Part of a small language model's weights: capped logits.
Each number is 200 + 30 x the weight over its row's rms, rounded and kept within 0 to 999. Layers, rows and columns count from 0. The size before them is the row's rms in percent of the matrix's.

# q: layer 6 attention query, 128x128, rms 0.0925, rows 31,63, columns 32-63
# k: layer 6 attention key, 64x128, rms 0.0884, rows 31, columns 32-63
# v: layer 6 attention value, 64x128, rms 0.0883, rows 0-12, columns 32-63
# o: layer 6 attention output (transposed), 128x128, rms 0.195, rows 0-11,32-43, columns 32-63
q31,124,221,216,198,144,178,186,193,191,246,168,221,202,189,191,174,146,208,252,240,190,206,201,237,210,250,211,223,148,264,206,256,215
q63,125,238,185,225,159,166,177,225,209,188,189,180,182,159,167,217,157,211,193,174,176,218,230,145,156,207,210,202,147,231,166,234,233
k31,118,202,174,207,213,209,223,246,198,260,186,116,206,196,196,213,191,253,177,209,128,157,169,193,213,177,246,154,231,212,208,173,224
v0,089,148,195,174,225,199,218,213,219,210,209,223,239,185,222,219,157,250,166,177,243,178,245,244,227,150,197,173,170,157,242,262,202
o0,097,223,165,172,230,222,239,170,190,205,127,197,174,235,192,155,188,166,183,197,186,190,231,193,186,186,219,209,191,168,237,168,190
o32,088,200,229,192,208,184,189,208,175,242,247,206,216,183,216,253,213,162,200,218,153,203,247,243,164,191,181,184,237,191,192,160,208
v1,095,185,141,155,172,197,202,207,200,180,173,216,214,188,247,196,228,176,184,191,196,154,147,235,227,182,220,222,175,209,193,167,204
o1,111,183,209,152,185,234,253,186,252,212,203,211,177,227,195,159,217,213,244,230,205,256,188,215,229,84,163,160,182,163,206,217,180
o33,085,234,177,213,215,183,201,183,118,188,241,174,178,175,220,226,179,212,213,162,201,175,254,191,163,223,208,200,188,216,241,182,240
v2,094,206,232,246,200,197,182,234,247,203,205,211,156,210,168,195,232,195,182,239,253,234,172,192,179,214,163,198,214,246,222,217,180
o2,096,206,180,210,229,199,213,215,249,209,188,193,180,167,174,208,153,209,203,199,199,229,210,215,219,177,201,176,196,215,205,138,182
o34,083,197,225,195,155,225,160,177,203,233,220,188,181,211,235,188,186,180,179,254,211,165,170,198,181,259,217,225,200,171,221,174,238
v3,092,201,237,202,216,209,204,170,222,191,242,225,187,202,181,200,194,224,211,150,185,210,199,172,212,256,184,212,195,223,225,192,184
o3,108,193,151,262,221,187,214,221,170,220,221,250,214,156,192,204,197,252,218,288,160,181,183,255,181,110,210,230,182,158,157,199,199
o35,088,181,212,140,224,172,185,223,204,205,206,197,213,195,151,228,218,148,222,161,245,195,210,137,209,210,160,198,191,230,256,202,151
v4,093,208,211,286,220,207,163,195,209,209,171,219,162,235,223,205,175,218,137,138,170,243,165,186,192,205,212,241,180,214,205,230,217
o4,105,162,199,189,173,228,257,215,181,196,178,194,190,213,192,204,199,177,253,212,208,147,251,255,212,167,225,219,214,182,218,205,225
o36,079,177,201,198,200,181,175,175,216,211,195,123,201,179,234,165,164,245,209,174,170,187,192,198,210,274,229,198,191,253,215,216,219
v5,089,167,236,172,202,207,197,201,155,203,211,254,231,193,191,176,232,224,149,188,155,203,175,214,217,200,176,176,246,186,175,127,204
o5,096,207,205,199,153,214,211,195,192,204,202,232,250,168,164,229,218,157,205,170,217,182,202,158,187,143,196,224,234,188,184,201,190
o37,082,221,146,165,212,246,234,208,230,162,194,193,180,227,169,184,204,249,231,221,218,209,209,204,232,217,246,183,222,191,199,189,178
v6,096,204,177,202,188,180,206,175,170,206,184,150,128,214,231,204,232,178,201,185,179,205,186,221,209,212,229,212,209,170,187,228,188
o6,103,144,202,171,188,203,198,136,260,194,207,156,176,266,166,176,211,194,200,181,231,220,242,218,218,255,208,208,159,196,193,251,228
o38,098,233,186,215,222,181,216,239,183,279,189,216,225,170,195,149,159,252,267,199,216,217,180,225,188,184,215,250,208,165,196,162,170
v7,090,171,208,218,174,181,195,167,232,184,198,174,228,225,179,272,190,241,232,179,157,207,192,175,179,217,233,222,177,218,259,222,179
o7,098,211,179,183,230,198,224,195,169,215,179,259,226,188,233,191,116,203,201,193,179,196,184,243,259,249,195,244,213,158,196,233,231
o39,084,206,207,261,237,231,208,237,192,203,176,205,181,177,247,152,220,219,237,214,188,192,180,201,167,188,233,203,195,208,218,205,178
v8,090,185,176,169,162,281,182,189,191,251,229,178,176,251,205,198,223,220,185,218,179,249,220,214,199,223,274,247,166,172,201,208,171
o8,099,167,189,204,217,179,216,174,198,217,182,198,229,254,242,202,212,182,172,197,228,229,169,177,198,210,186,146,237,187,240,198,198
o40,082,210,157,206,182,252,184,227,171,217,236,206,143,164,148,213,186,227,277,246,196,199,270,226,219,213,222,188,198,207,216,196,229
v9,103,227,213,250,239,187,238,227,167,182,159,163,186,226,161,194,227,173,221,226,222,202,193,168,220,242,234,200,216,191,200,219,151
o9,098,222,228,207,212,216,190,189,175,193,200,160,260,151,151,180,193,232,201,222,227,250,248,162,202,138,190,197,183,158,180,215,212
o41,097,196,159,203,211,172,191,215,225,224,305,246,153,232,208,184,203,128,162,261,181,190,176,221,164,237,198,195,183,209,197,236,196
v10,091,211,251,186,167,150,176,197,154,193,200,215,175,187,211,225,158,183,201,288,137,183,202,193,228,237,215,171,206,210,175,211,174
o10,095,224,227,213,139,221,206,189,247,162,225,130,186,178,214,201,210,202,203,153,217,159,179,231,250,241,178,148,144,224,180,174,212
o42,086,186,200,186,222,208,145,178,215,214,186,286,226,192,182,262,222,192,177,238,191,226,209,179,166,196,191,221,246,145,249,212,163
v11,092,217,189,217,189,181,217,175,194,214,151,217,203,238,207,228,193,203,196,172,227,233,175,240,183,200,181,202,205,192,191,155,183
o11,098,132,241,175,176,243,248,215,236,192,207,206,177,184,192,184,224,137,193,177,221,183,235,202,216,217,209,221,257,231,243,201,222
o43,084,145,235,250,268,232,184,172,204,225,231,222,229,184,197,178,173,229,166,173,232,166,235,175,208,187,228,201,182,189,154,231,216
v12,088,191,148,171,215,185,204,209,189,238,213,181,228,187,175,144,224,171,243,224,194,142,205,198,182,164,216,181,178,190,156,213,191